{"d_model": 448, "head_dim": 64, "positions": "rope", "qk_norm": true, "bias": "all", "optimizer": "adamw", "lr": 0.00149, "lr_mult_up": 0.605, "grad_clip": 0.5, "batch_tokens": 65536, "train_tokens": 628100000, "dataset": "wikipedia_en"}
Each number is 128 + 32 x the weight over its row's rms, rounded and kept within 0 to 255. Layers, rows and columns count from 0. Numbers have three digits each. The size before them is the row's rms in percent of the matrix's.

# layer 9 attention key, 448x448, rms 0.0864, rows 81-127, columns 0-63
094:123163089087176120169121112144137104133106124142132102173164136149099111131136112136103119165135094143112100193088111068146124123125140154157102202098158080096145105156147102100112156126111183
098:106111109097118083193092154131120198148125132209105122081170131119049109118132151189066122097135200071196119146136115138111127148115104124216154120071104135147121173113146197105178118172114163
103:148172100118167163052099138054208149129113082018167111145110098087170142113192049145125113101163160125111156154142117152056112083101155113162109145116123150113142099120166125103144098076131114
109:090138145130079159166085157098081126087143115109123176099143101168060070083112092122129108128104115082143099118105084145145109135100158130075137143106158175142153120107089091088147191115182083
094:185116182144121151097147202102199108099148115104137140169104103135192172145110064092084139065155117132085135117137138080090113142095141092144135116177112092149136174161075119152076098156122133
106:123168171164115162144137096125110152088159204116199120158130110154144144138114170093159108142163148116074137165132158115174132132093084055099167184173131114086093133133058097142158124198100141
095:071102104203112143089066106197107182139143114094133107200112100165128088187128121094097110096148130126131147145101129119078098174135148164117121095115156178112142118205166169119161044129147110
111:165115120141114100163123223166140101152086134132095096109154134175109068110143122142145128118127181179106185158132162089076158149162153149152093193147105109141094082151178132178161103073111126
098:147167108120194093133111168152131175103098167131111152135158153130167070095130179129152150133061094177078121103141101107129180130154087120094099197098156091102077176132167057116100172163135137
109:085141075192128145137109171149123118106135104179152155143139140112105094116116114072122173147152096145193082121114103093108140096155127141120107129080110134137145105159180125103150039191114172
096:099131105110103104155130146131044121092176150142103085132141135125116169114192140068087110107144067138122147157112102135106101111132181181143185123154113073119191187106119125091164148148111121
096:101123122179159134120135122200123055132129124108095080110085097127097117141115116134118127137132139107089118142133129105155094171095106106108161143127134091114112125138147186225107150151153173
096:159094148143148113148088116155124073104156119189106107094099060155113132101141081125098203137135141089153121097162175193179138158104130168108138146111159113178168153153126087120118103160099182
097:094158138106130157081105101124135109145129114113152093159169132116129087099122095143065084118129102146089144206103113136137148117133151144168070113108140135187137057192085131197145151106181074
103:134114050146138128112102119155066145205084154128097077136139196085094097159162158158099138130109157139096149175057109128063157118195117126217140188147071148111099128155166086084188056114167169
102:070148153182125128076108060117084186113098099143153178117106132142149106063112130120158178144073118102100091133109106156160103112119153148107138113151140164078179105112145159109120141137230126
134:157158070143112100081114173119119112145103108170129126094145095152116167056138101186115149132141074091169160124128131143156145073105190110142145134112075087114141105081110093144111086087113184
095:087120117144183154141184180124142091074162115142077107130164118106124104165127087107076148135148134096132119091163206185114093107148079087137160074170132107106150162128115144132119122136173173
099:148172161163154135152122191108126170108131114089115140160132083126127071156100126125153087115180107135170123135113080157064116123090124153116121138121157153118167174117168168054174071134103099
119:172137123123143153106066144146173074102143107144111141152125072091154168119100100108131140072145055117185126096122102152165148096097153099134121038083122127150129190091117130127091137179138115
103:141154148092145131107160093140149101111141188096200081134107106104150167115137177093163100119192156122162101131114170135073160207126078117078151146115095161050122094090119131158143110080141135
099:196109114108128121147191148099166090137115136051093101112071173147143175165123145138137105107136158143174172093129119055148149168120162128110196136133094082133094097072163146121141082123110149
097:097145200117140146129125056126139067094158112189117129148125096123153125067127146139121173149114101134063147130133118175168103128150097101144173138078107146105172130167159175161124167107168092
097:128196079090160106111130151095150165105147091045133172109133157116148155090116150139132126123160079154165197119132134147114125041185152082107107142075106099128146067065102181106147136123099085
104:087118146090180148058095161095191145128201112142131123132088144100165160134124069170084120136114104149148108100146157166123125057117134162169102057077165159098180122146142184101095104153181111
104:182144120193140083141084155119136173109133138118129115121147070184043068115161059151082107134149123110201155096126104196155132170116153165143121129131117112128079171118116109138151115126126141
097:166131200082119058103132138141120154169120103120135107091096169135157133126083134122135111135096132086138097084112107090135150126123152145114126138106096160097100107137168165084086095122206094
095:126194154065155119112103088112112169130062096092131162178147172186178112125122168131208103104113114130123140132091142102132124090114144173155080131144123141180175099102120121120166160117136068
100:189079139100135166090104099105113054203144167149100095115152145083083087141143138100111100095126134059084096118141072105112192165162093070170049132141144103134105085199141070129104187083118126
098:143144153149067119192126093070049151164140163179131159113133116080109106155175174183179136124122166095104158118174099139148123178137145112106140131124131105090093150066130143121132128107137113
099:167184164159102108137139146141068190162129138106091171139120112124147072185116096161185120100169178117201148102094132151152105095122110116164077121141152106143077173098089137119104117184096104
130:164131105154118134166133135127112129141092125147109173162125053079101160096065073183076134088104114110170117120105171132143092119122163160195112125073126133132112197106100067095068098113116118
096:138123130106099127126180168130173116178090114113122110129128169096174167097087095140141142110141184170144140170145173070126175157116160120188128129120127078087153099133106133183150117155141071
104:080065048102122109122139185134133103113112094115079101137148066150066122144176132147091131114103148113098179165140086098039130137158165134130154120024068102195099105111158128150120141111155137
098:137081130173144134173152115103117108098123094149117099066124119181109161130127104133124119184053141102154118067163087159124136085115087118063155132145105148120128161118137094133085140168080193
098:105171109118187186135145152187204131098078096079164176194134110147186172076083097174191097099122096125134160157118129094052089107114065088137088093140159113129149176133111135160147117141179153
099:119154136083145077135117062148140132121091100136147111112122160067074184126184150152113138122131137121107086122117175160127149207082096099091107164162113159121134059141075106160182092082101196
099:075113146198162100115110157136153088139160047117127136048096136105106159126108107180162109134138138055107128111146105122187131076090168090089128136136161096100100177128094141122078106071145146
147:198133180104146144152138152141107073103125145149136138157141091194170155103045067149151150090136119135189153134101173106140095146130216222145136082126154080212142144134144134172135152094103082
097:109056128141134160167067133127102113143080093115122116098090115098152168172106141176140111080108124105135172163140068125163111076054144138098123139077119074181156159108161174120122079100102066
104:145060107115101122073096196162141105120148189110121171094110154069134175139138135109125071097122129116121131102194144100115143131109144111140099130183203119092128184140080154129114106155177118
095:083157140148081140093125134130120128138115140021161172072127136088123119125079143100136082142138129086026093123152102133160139112159120146077158131125097126167106136089123095138081107160179051
116:100159123129118148174133149150131145146168168186152113100149159130095100193117141113107120161128131125123097150067107126118148129120081181129105188118166219143115150141115053141177170075128083
099:139063114117162162102130093142170099119098143100074100131095138096105112127160099079085129082124173102066120109127059090138103169153093080160115147130089137123167104168202154098151122169089146
098:158124138111110172113167106122158121105158136135144094114143094196121137145117100126085134097140115117072162212108093180140121115149102093172155114145077147210114145165016110236134167081112120
118:148143153120158136102120130181128132104140193138124066124143095182105143077104130098161122127158087109144149127093123114198153080072117109133200184108103118117154176098114109126135080185098149
101:082112134129127069156120126142129222136133112155122164061140102131092149153150189141096176157173109135128114163150129102173170131143067128077119162094159156090117134193160080154127101106115104
# layer 9 attention query, 448x448, rms 0.092, rows 82-127, columns 0-63
092:116113132139182110181114122192113188107086054112161148131067113185111162241102125103102148088108110117059106149158132115185107140155168193123086126167128176112119152098163180118103093136100125
091:095135058163153149139067146139113168072169161145136069133109172112131116152125186147157097161123081120115128093158090069102184167129165088109153112155114080134096070101144109084133131166133106
094:130162154107134077108119154157091151104161106192132091108174124130190112161138190118123107051099091157118113183163118149092125095126171126107099067065134138127147179124102096141173098177108132
097:134139104142099142166063123120114178052178199131143107122129126154188146082122120062144093186083160092173139094140133116146176073072131129126165140131147122110134100125079128154165174171171129
103:148153131167123125120124137152140132168125094110137171139149136127056148110085112178087118110136087119173125085139148142109115086057146131147062101131188113175083117122114164141146123137139105
091:133128121116126168119142141073130115095130101136082104121185101115147151150130071108112122143087108157145131122085091233124111136102116094122116122084098169125129118129128074170112144139096145
109:186122107146154146112167107091172139133122129102104136104101105113108161126145091139124128141123100115170101065129092066133121105205154130172137137160070124067137101139131160141139146123098129
092:052128073123115151131094135126059154139153145168140149109159120147056127095159123150098143147201124128115118127126133050096096118105176117077163146108153120137159091137157102096187148108135147
103:102057148104157112174175150170113176082148112112099146169178155169095183163174062115095113123080156150122107170055119204169130172145078083071087121117099161147129184134090118123114135130070162
094:105162033159119157130177141169119176123165176133123070151079175140114049168132095201153143113113182150099066150109104135061170152161134152127104151114134176157087112129135079121177103144124086
090:147114177078140132127097092070138168141104127116081128120144060156098113094130107131143146128106136109196171109168162169176118092124147165137131106154096115089180133104159144110150116134117133
096:127068213139125064161146161097120150113098152155056135162185106132138147127158135137137151101110117150153133108148114162171087085128112214177104124123097085118129092141129145133181126116091113
088:147117073118112113098166139100148141085115131111140074097114116107166128131095127113135115105150140133117155148127127133149107165161126159198133095156132160097105164104086137166122117145058169
095:131138115136090123158064144109124113129212085140143076134180099180113139178174095153099158121118092154099053106090160111118160137148216093108145087126099147170148141178131170109143168104131156
093:102124158078142029097088141171151105144127109156130103112221152136145147184130130132127106151124139138163163137210110187106097102101168109126073083084132134131119195125202085148119155165116177
178:057116157170171130147151187117162166152100173129133086128127078149096108125096112189131143099107160152121122165086135169157116130101081134142129146132166150119122169120068133108140099133096100
093:092114104133187116127105143088105082132116114171145128112139201132098037096111138126152179179182144151093165062115166112117138176151128152186174092180156102140140151112218189092126098143155082
094:124107121096135122169109110140142176053166133159174098150175124145111111166127148120080132105140119140116148160122128151119144133119095146156070104161104122141132146094137119131215085171113106
164:098158134187122132124097180104159160100119159141106061152141118084146066135117120106131097094078129140116131196124138189099135121120102054126156137100138184101131135088052134151145111065153118
095:125154160082157122147135143125143142101141059151165189218128178161079170111133102167100060142099125057089101113082147121126152133068152111164100164182152124179136131083089070134099146122142122
095:179122173153151181142081130140173144138118077153142143120089081134099165136151139160152132118116168073129094097101118129156145120026175108102050141129145122141098138119044118086086152109122085
096:130148094146192113089103159119124108118082123138138099117083139059132193130135160134136154081133148078161176097152109111111109149129198137139084087132092096082155145096145116147126098147128114
092:116123141128129131100178126152139164128142117076186151146080119099151162135119118146169064082109150065124151118144110119102148149159128098173153092142139152116133150099100150139114133084188115
096:119093125114116171105156145076131118131120160108161084184095128119087179115144157110128138078131154156143184166073152179138160109147066114083128093142149134163085051161153098142116147119138124
095:135131161110127140151114123129101137100144135146147151106118100150168107184064178059103126125094114114118159131174175153081178164174097156146160117094141160101122191101116187086173117048120116
090:151155130105093126127062130124154119083136106123106110112145116131129165141190107064139138158096162103113080109155109121100141115136150101110094135115167144140154146107092104157159150221176106
093:075146113143113179094099198160157114085144141116104103090116154082122129128040092164115109094118142183114171170167079131096129104153176125125151109071138152158117136107141085133090092156127149
091:129117106096099123143114136054056105119103159110130080148144156130129135166116150159164156189135160178119070119076156092139098174160130166178174120156158101114107165174108151109148127178070108
094:122168086168147093171066135156138101148099078131139189082130167156100097174068185177155138130111130086079113162131121146090144124121113100145072145096174141163112154122130161122133071111168108
092:131150082174099102135067116132126106160144103077205149144083130125106148117060136166142164150105088081099147116200087129107178093119091200120122138144089100118095161114143187168149090143139161
169:139061125117128091209161138082115121113104183151117141163137112160120115118165119176115125181124165127140108153109112145106120118113119176150121157103095128103124146078128099135163183163160085
100:174128153130138218112172119127201125081094136110116183154077174145063173071104055141093107126100171111133161150143139101112079075131134131140063149149124137167131123115128116186107123189116122
094:140135162102124167159187090148163122051141165171066130089112128117190109134099071119146097104058176149151103134153163178084142184132078098114099136141117156066182127146061123125125119110106116
094:083136113145159114133066117134109130189114132152119120077144128082112115144143146097204180155154105157058072122200084122166110115137117151132091120147128120143120094133128135073193138039175135
094:114146095103129207150132142138132179103190137125116125154105134150108155146069134158088066121167119122107159121152126125112127151122116130079135120142085124093120096113120131118158197100126150
095:129107137100129114126126128176141128159137185146099108155153120094068119137124113139145094109153153103088118110053139121192132159117114110119133140033186221197127096100128163101074128151131122
093:138126182112151142119058081122136138092121157105107112094158139149122162144122210071096146170111147070119058152186109167150103129146173161131114099129132114157156160132085209115196104122136126
162:155055128112122086199183129078101148099108167146129133154147107159144121114174129170119121145142166130104084150085140153130128079091114170141124141092080160095126134102134074133167197148157078
093:133150103176120155103074132108109175090093147110138161120130173127121130166093139084156139127133138188078026126178076096148086119094109077099087115155146188208144131113088096043120084166119136
153:112091127161112192177159122122138099128106155138140215150118133156069155108100063126134116154150133112138156100114118148112076154089107114124109125069133131179128119108127093169152122092177100
093:135196137149117101093091072123116095140179104148189055139098142140155134130139127113077114144166122073159159112133190116130161202145133109145146161127152146161115154101061128145054140183132110
114:124133114127118154089157092171148145105093079117143161093145146152160121132118088109082140123178118149088089100046117075179116114136126177121143150151156120172131122167143112111124135104095189
096:139117124141120155124132127064131085119100154136087119107145114107233099144165148077150100157137117167153141101145114121126136245137171118102142166130092110079164153111194086059074157135085118
090:159108144196123123093116135116154130090126159112109069071106104103224183145060094124088156162130156106152145117147161082151154109143113207236127104158194162112116152092126137088145098112075139
152:161135143106071103120121154113083182120127050124131112121179129119168127145094162133055143113147132095083064164120180124153146083079118144185096111075146176142111096173144114114139165079103121
093:130130110089140141111112143136128154122081150117126189184162136122123148101161099147111104170135149138112049068138101153174075111092118178116095133101169128109190099167186127193198106118146162
# layer 9 attention value, 448x448, rms 0.0679, rows 64-67, columns 0-63
126:106122067114146147141129132133085122116118083095132132167091147127159169107166142160103092106128086136096105103136108157152149100003160157131192175131126158096093058142126170105158130151140104
125:131152126121122100151151130103115184137107098125150165122119125115109095076187060102086103088169120128160144151109143135156128125166199140148095125149108050139137072163109120164142092153110127
118:175122149105111148146075169113147111155091154162130120088090184176152145094133125079151149135126076048151144115160126124158181026111168107114132149159114091165100161078141136146096143110120134
122:182164117131139133125187175144144141150113113085103198151167067128100153084078101169055096068162112102183169164143124098166121160186142164126069173095110138151122136128079124125096089068112131
# layer 9 attention output (transposed), 448x448, rms 0.0983, rows 64-66, columns 0-63
126:092132101142182152114154069106064049081146044123158096150103176115164211109099141134109134125067083144154129136080119125121136168098124126121130169148102027136150106082102125124107130128092137
125:077095130136188134103139154141065221182099104098126072111121150086104151149095105138122119146134174139133122100060137066145121161078112176141154108137107099150121099112057110147123119105144075
116:132154097097049127124111145189150062201101057099141214150148140101188113111129107155135110101134098118098178145104142158112126126132155124107118085126102158164078132156156166141087105168067141